config.toml
hidden_size = 96
num_attention_heads = 4
num_key_value_heads = 4
rope_theta = 10000.0
attn_scale = 0.2
extras = ["capped logits"]
init = "uniform"
Each number is 500 + 50 x the weight over the matrix's rms, rounded and kept within 0 to 999. Layers, rows and columns count from 0. Numbers have three digits each.

# layer 7 attention value, 128x96, rms 0.149, rows 0-127, columns 0-47
556527480527512493487446489529467512553489522468450458492458459539483513522471423477534505480430515483495544517584497509459445449419514526507461
405566481480550509535483422440549426495469510476435466455606493502421476521518568523541457346523499402496453465460535527529483504506493518584456
507432458376510453570562511543564539490495519491474443532517456534549459471508558517501527559415457553524440516485483489500473475472521498620515
546471536480444595525465437471496539424505494476498537529520455498458532487498528447505479457507488442487477490535491376468410525427483468541385
443500544540542552508524515481503492563467476484575502543541486485471462436462532494512459494501474432444518515544510519540523534507479473546434
557434495536427536525435557498528417530473568553580587523412506482500458510440550481527433455505591472421548491402451499587547502416435462431547
533500362549489497468550518551401503478441457505430548487471544447500547402469500469459502563431484521535405472460459491495430568411559482589537
556573501554480470535509460523491489495571458557494425568515442485493500545556469471438412549505484492570469415608493410504509492448472489437445
499488544478565524398439457434503523493455427473485515550533546400431468510393513434419520427504521499494365425515424489521525513548504484546556
487538501519401482569475536415450510519445515490513533489523411492453565530492513401461491546581411520470534448493491477584517387487485527613437
526509592563551536524526491453456450515545525439489404455511453424562503526560381511458479470550495519549475451490559426519507513506488476490538
490627507501571453489518562512501535506500453472468550521485514494503471499443515631496467516498516451538574465481460550503586490469451564443505
445492505472540549492516447485582476504433430624477436466641607547528513483532510492487449376402497539517477485471491519460462565457542456544593
517530477539480508466453447511502565483415584469400561483592420431454419506598542477506587457523502528500417428436492543467592510409502561504509
431535484462517465513517412519477424453413522549569560442541450371590564561502444493450445453587607535502508553508526546472472521420438521470484
507544559568510513532547470405499396485538486579445523346495481481556449513495514579555483567537468472503566496562458523446485385505447496407509
436502508588503530520613487479510413511545538524555516455519527420456430435467501526568498492444486414560454530532444506532420506486535532540473
513521478496492485495538548444455467471614473568500479457472552510525467534515538537498539482548459499494451454448465568574531494544458501518501
394484473481493527490455477533529468532626577521444485517472537487529577500399509500501505526523568515499439479523481487464445508514476526423558
498506518492454548512494513439583582514533494460503522453516545512558447541453534474476507609562400448483477465491589498505461525424444542537539
505541538543526437577544465477437471422512497427443479534562523568465452473507435410517532560489488531534488505437475580418446525472512443555440
529551471472538464445529563485556539523538561487453472436522562462536507523519395497464474439543481511354487624434475462438430408528486467513482
489507481576497458442548543491471566429502437454604552496547588436497621385546535543514435441483489575467539534380492594516509569504454462445579
482475507495562422436519501483543532479495430559505527503602565482458444507510549546433337562501492530488448548443539455436513536479510531516489
455589441518555545434454571526548497490588626528570489507522475526492449497582472568415520551518513537473505477537468495473497460543518560448474
473447424545469483570459563531454471534477488538455534456534570534604416525471426503469523532555480526431599467506448485470504507506627491503469
462460480512495538504478556474524417589491485464511529570438511402509469470485497533545510530466542456440459466549563520546552541495460498508535
505461455548573491549555495505520455534477471525562485426459486521522518533601557512463502542553521470579474483529508407512473486571539581483439
450497509527487496551450489457523457623482511539523556505460547469506502452392501587460505409480557572534525481549519455470575496591417554534487
646532422453539477419490511404474601439545403469468489557469432489495532535556448442556475448490435510506565490504523541427500559480544547457514
555551562472489533537420443484488486374492533404541512510577435523449528482451559472449497503605517436480543493472397602483477553526485519564546
424443452543516422538513468562463606502487538408524537524464456522468550490466418513425486558570458486468469511554521426563453583468408463468433
465542491468453483575521576571472506541362571505567561437578478508542517466452489462471615467472496550603465421526504577510525480466576468606503
613526487495500400488533577516444509423454467466488401521406502528522543624500489437417488506515548474540522544529410487516489497447561544425505
382513565561602548589551410484514515546436479512498578477544597408505416469511428573479554534503515545553371497481556449513512562536455461561558
395429550492431543588518512455486507543501471532507490401493550457505416486578568522533426351557453469523454462505351485496532517507489523503514
548543458433563506524472555581537500529501571519519490495428492467519512450567538451536466504418547465494474467523511485469522512467522521454473
491539529419532492480437532531504519541459533522512521514453524503490461515609548499541505488516531541468529558555434533444439462488424551522491
537496412489466505474470428475468589444491492437505547577475453526507440562553518491465559510489476534498537452455538471562583515445484564499501
414449625501526467426516441545569496502443520474504519493568581484581565577412497522475534523457536518580407519514496481523459463476461500480616
544530469555541446502462380487560444503477576490333473465490478574495494494545477536473593477461491572368567592577606480416481463484483423586491
408601518551507496456553514415532436505490438486545450497483680481505473425525510498406522488530563510625500429515540493478541466541521495497581
465431603518527530570510480459569436432448512528570455508456542456549464446525534499444532469489552479506525545438424471539470479573531530532502
354488555480501524482487435521459514450518485576503472493518533426500540509512492587533566508449531447530465534446438519507520526531532462545545
577527433484571496525500473551528546467461565471543470487428495559519593381580483457476491468495552573498505589529462555485445579461473505490453
501519506458614517538535473546547473537540483500427422492541429562461451568591558500520531597537612499488575458536580501482515457539620495487452
428444434502442536523484551414516479592453489513607418512606459412526533518490445526485494512444566507439549473568495462503475542513511444454510
458451615519421576495489493453503500508440449537522560510600537498480524512489434416445442508542493484500477487504544524599524498526505434532575
495531579547476547518561399426504508497514484479476461452527460474472461419504465471559484447512445532439514599509487493496450505451507498504505
486515489530410576455541495512511484479518495493463465486465465544513404411516589490508573551501519460474546490503474488497504450483531464527450
510528483507472423454473499512487591540497573516577528619554522420435531518550609523528506530448473540465501465519521520520607443551512539542467
516547518517524473509388554508491502459399370531557519517448516567507446563551451494538512523552526515584640529459495577471436454522510464455519
536486535577480472392532495493561543548554370491525506484502528517540493475487492497532558471494501474482474569596510460440501472570496504362438
455475497498430502515564482532538598529513531494462557460467496505517528538501512516523455443521506449586531521589449448524480560500544556515510
464396491498534522505472517478491550629505538552483482525477489524508475487481532525472470515519563484431485540525413423505535451536537533416524
486468507493551513525566386464531446440417442495511485499468572457463565472438582472552515457496478420469525470381504566509522415442435432545597
533520508531477500582530487501531439484545524544525524454495497572486459568442510479435551517520537439476543469501523493462473528467492460443476
627482387538511407408468529525497511520501533516550571503575468507467504468513432483559538515565566527494499430477544566547434461553702431521509
408455503459496506461495470447518548490466517473513498578520572475462467449499500479550458397368522493594496565509471488591521448598433543563413
496475559415496547434419495495481451476614478555565542585558587465477535519404483525486398457496526568509509477510433465446433512526574538545409
485473501429587524585465522532405464451444509466489495490509521574443474474471500469526543536567463587552485509348492514497486529540542540554447
504639542506511517501398511459523411467470496467577435545623569461494425502536544455510438559530525503552456471569511484523474487522414510533461
564449483551509500443478460556512455560513478553538454450525497418475492404587590479530451512513480553522493450459541526537457513427507542535484
480477506448468545580440572483514484481547543578503519511431437568565475548461482519529523482516448518499461411513516541515512511484547467510503
422438516464684529471517414421578528580478473579485413454604514510586460579493486520531432477581531555486438526471509461476479529493582538521494
509471578477570585530471415454596466568436475604606422459515542457452480494437597473571425503437548551446445486440402441518480476533501506555482
483571506539496515464502465455506587424479526579563608483505540443456455446598433581557487451526524610603370550402551601467454567406445545527473
556445428528512447461541438535557402526452538573461519439471431475538503547497469405400502498461484452521419481522447397536415603400554405569531
447510489372613466582505530508427498603517505543491456434447585529484473529428532497563427480506539463545510476522413525463513437574570526489454
523483472601494485488446415601414570496541525532518439457464421520547598503446564503428503457407445437629470442522395548543486540491530399537477
542379514575670478433445502384497414445506498576467419399375479532475428542478518460501466552549632429325606474457497444545418533500512483472500
543412557581520488540491507511563465576456471614506539582457622626535570469451533399490484488511558585509482521432508507473513496533638390521604
539557470578499412445550569566504423596435469467360521454542519502442489581554406455455547608525560463486631468617496513420562507593450509483448
442475492518501555494533491475538536493488429494513457515571488490568529475475483458512438541507497453632538461426501527435443452533583422421458
480549550466465471464507473567451503488585481454463500480521523586474495508409509478530480502482495503525533495599475515461508507540513425547519
530484413553376565430525488487516555609577420522532527542461429496480619496536549487465500480519479475381558395632557578506653430558506418501458
516511460534571509460473495472415554428469459462469476606496520462510531487593494501529547520483595508455481497433439532458424530451525524443563
545489436618563495432444455446507521513536445435447496498548632552423493526442509414481561512416491591538471457536592538458458489389508463453519
559471603583537531596490606541447505430533475407586592571466506520614486456489442537328556495457467594399435511534458518433488556517541549458608
548570519548485541521489498544454433516386455437537475458485495477487560513634460477632561465517521541612467465582581489581533481513431482514567
476470523562485627501385539491541571547513507508506495603427471485417452478425489477468454477417433479476507478567431337586493470541542381537508
443446555500491483516405492427574456401441423528531577486532553512462556449458554568494476510483442419417458586388480500469551565447472432557507
588566539592552536482494524485596417429443449452489499482391555600540529496509512531557525544402588638524382482535525474552437499583557510549613
346458481432554580500544518414473475510427509548451495534521518531485449499599448522622510575604478577477504538449465432582416639468454571469487
424410521435408558539542527519481576551525551469532527476503586480318502413501552502443477484551460556542511505544457541543520456487449494520381
609438331473558505443519543537528468622549423410480442518432411432537519476582548586414566599477486465481542491632564447507569473545563529457499
491496524560520455486510542430550481441446496458528510600457474474406546516480513431445487438555463555468472446470453544608461512532513530462445
510529445443496478426516448544565564498570475511516527575513538482412540478493451508455554505474551582507473464596601407447552469494546560444412
520490526549405543515496529493514554488539474542523479435551502541589447482542552492516524351513590483499569459496567480458476416558574514390553
403434481488464582539558474597499436485436485432474470442540560417448418417537568500590534499390466522503460514425544469455509539531535501587519
494495391418481481424470497505515507549584528569490416533498502600512573408465507488410483539353459494535464479612399423620465512510528490566412
474503519337523555545443439593476412440446554514587468451487473523559468442570444524502603549545635447553587532549479556466428480548556395480494
456486487425559515504493544443427722503535476502530424525531528480432449586339452521493489483496521544474319552374517485517629404512460502434580
572455443418562492517488469524493443526564514433465502495423475522553509522494489513447469533488509613533380465526598493548474517490509521523430
467489410524439449514521556525478465513479528505517433502444403523502540545533481553446501524533418455475522636514492441531562589463466498448407
481489500464524480504517520549583643515493432499585554441480508502462496432383568461514529501496485463456464514552501485489453542538647553483542
514500533489550529448441521481556570564421506555559476494411512514358473597422462435457490505467461525546475561563482527542527529578493450507521
516522595556544569491554485522452503524561509467531505579452382500460482489446453486518394603448519443504435489569539450422448586455488496465494
502571505573530469490520472476542496444486377447506467509513546576455512409438492471568508491397537522562410492486668460465499494486461451470440
547443452504383513588482466550463434516418511441461568405413537490488474522431464477432515534476592585518560542455428538509516542504551445521481
470466488430581526479484510482540560569527460593504493615521526422391486429494531529555455526449474478440473480375529489480471535572519492531454
489552536479444551527528390514400492390455544432405500580500544460434526530590472449575562542462534509455544534503454566555548505454430453565538
534533497632574446468502510487428530384509478463518486556391434500482508443492433568492507540436394513446602532502549469476498517467377462442480
550592457515527536496527440450453466478572469466468605504507521472433527448491479463452510500561548523443460464527482582405407576413472503499536
563522490518554555474460496471437533405560408440492472508450478567540512520512509488418562567578572546518550472516516448439503514412581520507452
518452517607394543536500341401404492410522499510429589453513487551483546583539586426419399520488439485551557440602462488462477421322417403580486
497523514557471458529483506426448570545417527433502476555454436448593484613512483564446457474460505499407510524425558534439522484434452493473512
501452510506503523547483492488450485457425549524531508465464501490555490497519453391495574446421438485512552524440576516507485513404493433481550
457521481433516537542533523534566432534516484510469522557464505549482556480549497567573462501508495500560558496529551477465483523525471440572521
554542515582602415449510523516511488581554475579513543566499448584457435506575578641551520550519536497451553524607564530472453471501592469414457
469502424471440480462435446548531500549558628533491445427543403412447521489462544552616487486490526498544507571500496459491581488540527482511410
471474453605452563582472452503443442505412526466521481565426457486493490445506467492444515488524569552451463493518590521432477467465430425536485
450501586484603505468453466530511392535475469442431451506524529502524558476506462578528520476464566512540496452563503534567491450561488468501442
455489494431469528543489500436533508533517553551467454596509476537522556545498486535489438521519452456557485534455465461511536432477450410512508
476564479504451466521544606541555384523513579462474467428419495527574479441494448540472565549561560404524594633511542532500471485517530385471479
540482564575537424432506553507513471422550428527537519561537537457548520563579462562347511499562543476486440554454454624509479460571555523380526
443542509566477514493558568549470543517447537524503531567484464464474483458501467463584457499514504481495431512419489479489527501511533486509507
481580501530439456586588529517542480527421580408505558442518576536492482527469545515527506510570495452484534498530448536505467454427382394540396
444507487481593536470565543504480458549587496460406448531537521509507594539538528608552534489438581437485581496469431441495493481580522500446420
394466492508661508563536580525467461500513479559572438459458513457457471517529502622502482581518642467581493520399511469609517536562468514384445
589489515531494487462510469486473466470574443536521523412622488492490458553527494506452466466491434458488460528450529561449485496493595564564565
530585411479535426459487486533461536567525466500431474480510531502464522540484498546487559566467494527544510508432477507543576480482524518489527
438446509517527534463615571475487528513547502468543481489408556512480549467543559510484475550491449453501472460532502394476459528506483494429508
561507488460466452533413475537585421509532497494566546541547553431516560460423466581415524447500450598461417488491495565459475507518567476513447
486458462460443500576478442559558456470448492488513508574619509531494525537506511432627476382468470516527462472579484589466500484472502439564482
515488465514588527512515460518507539520555441511527445475468504569475552535464499480492501500469440494454453547552486460488480485503535538533474
525461459507425521487548429486521466497447499481434553487473455465580514545535493480574489536518428569470365481448512458561424458545485437625554
491493452538494506448503489525598494513527390502522500407422442477439397510496503569487469557636529439441549501575486419511455497431514479419413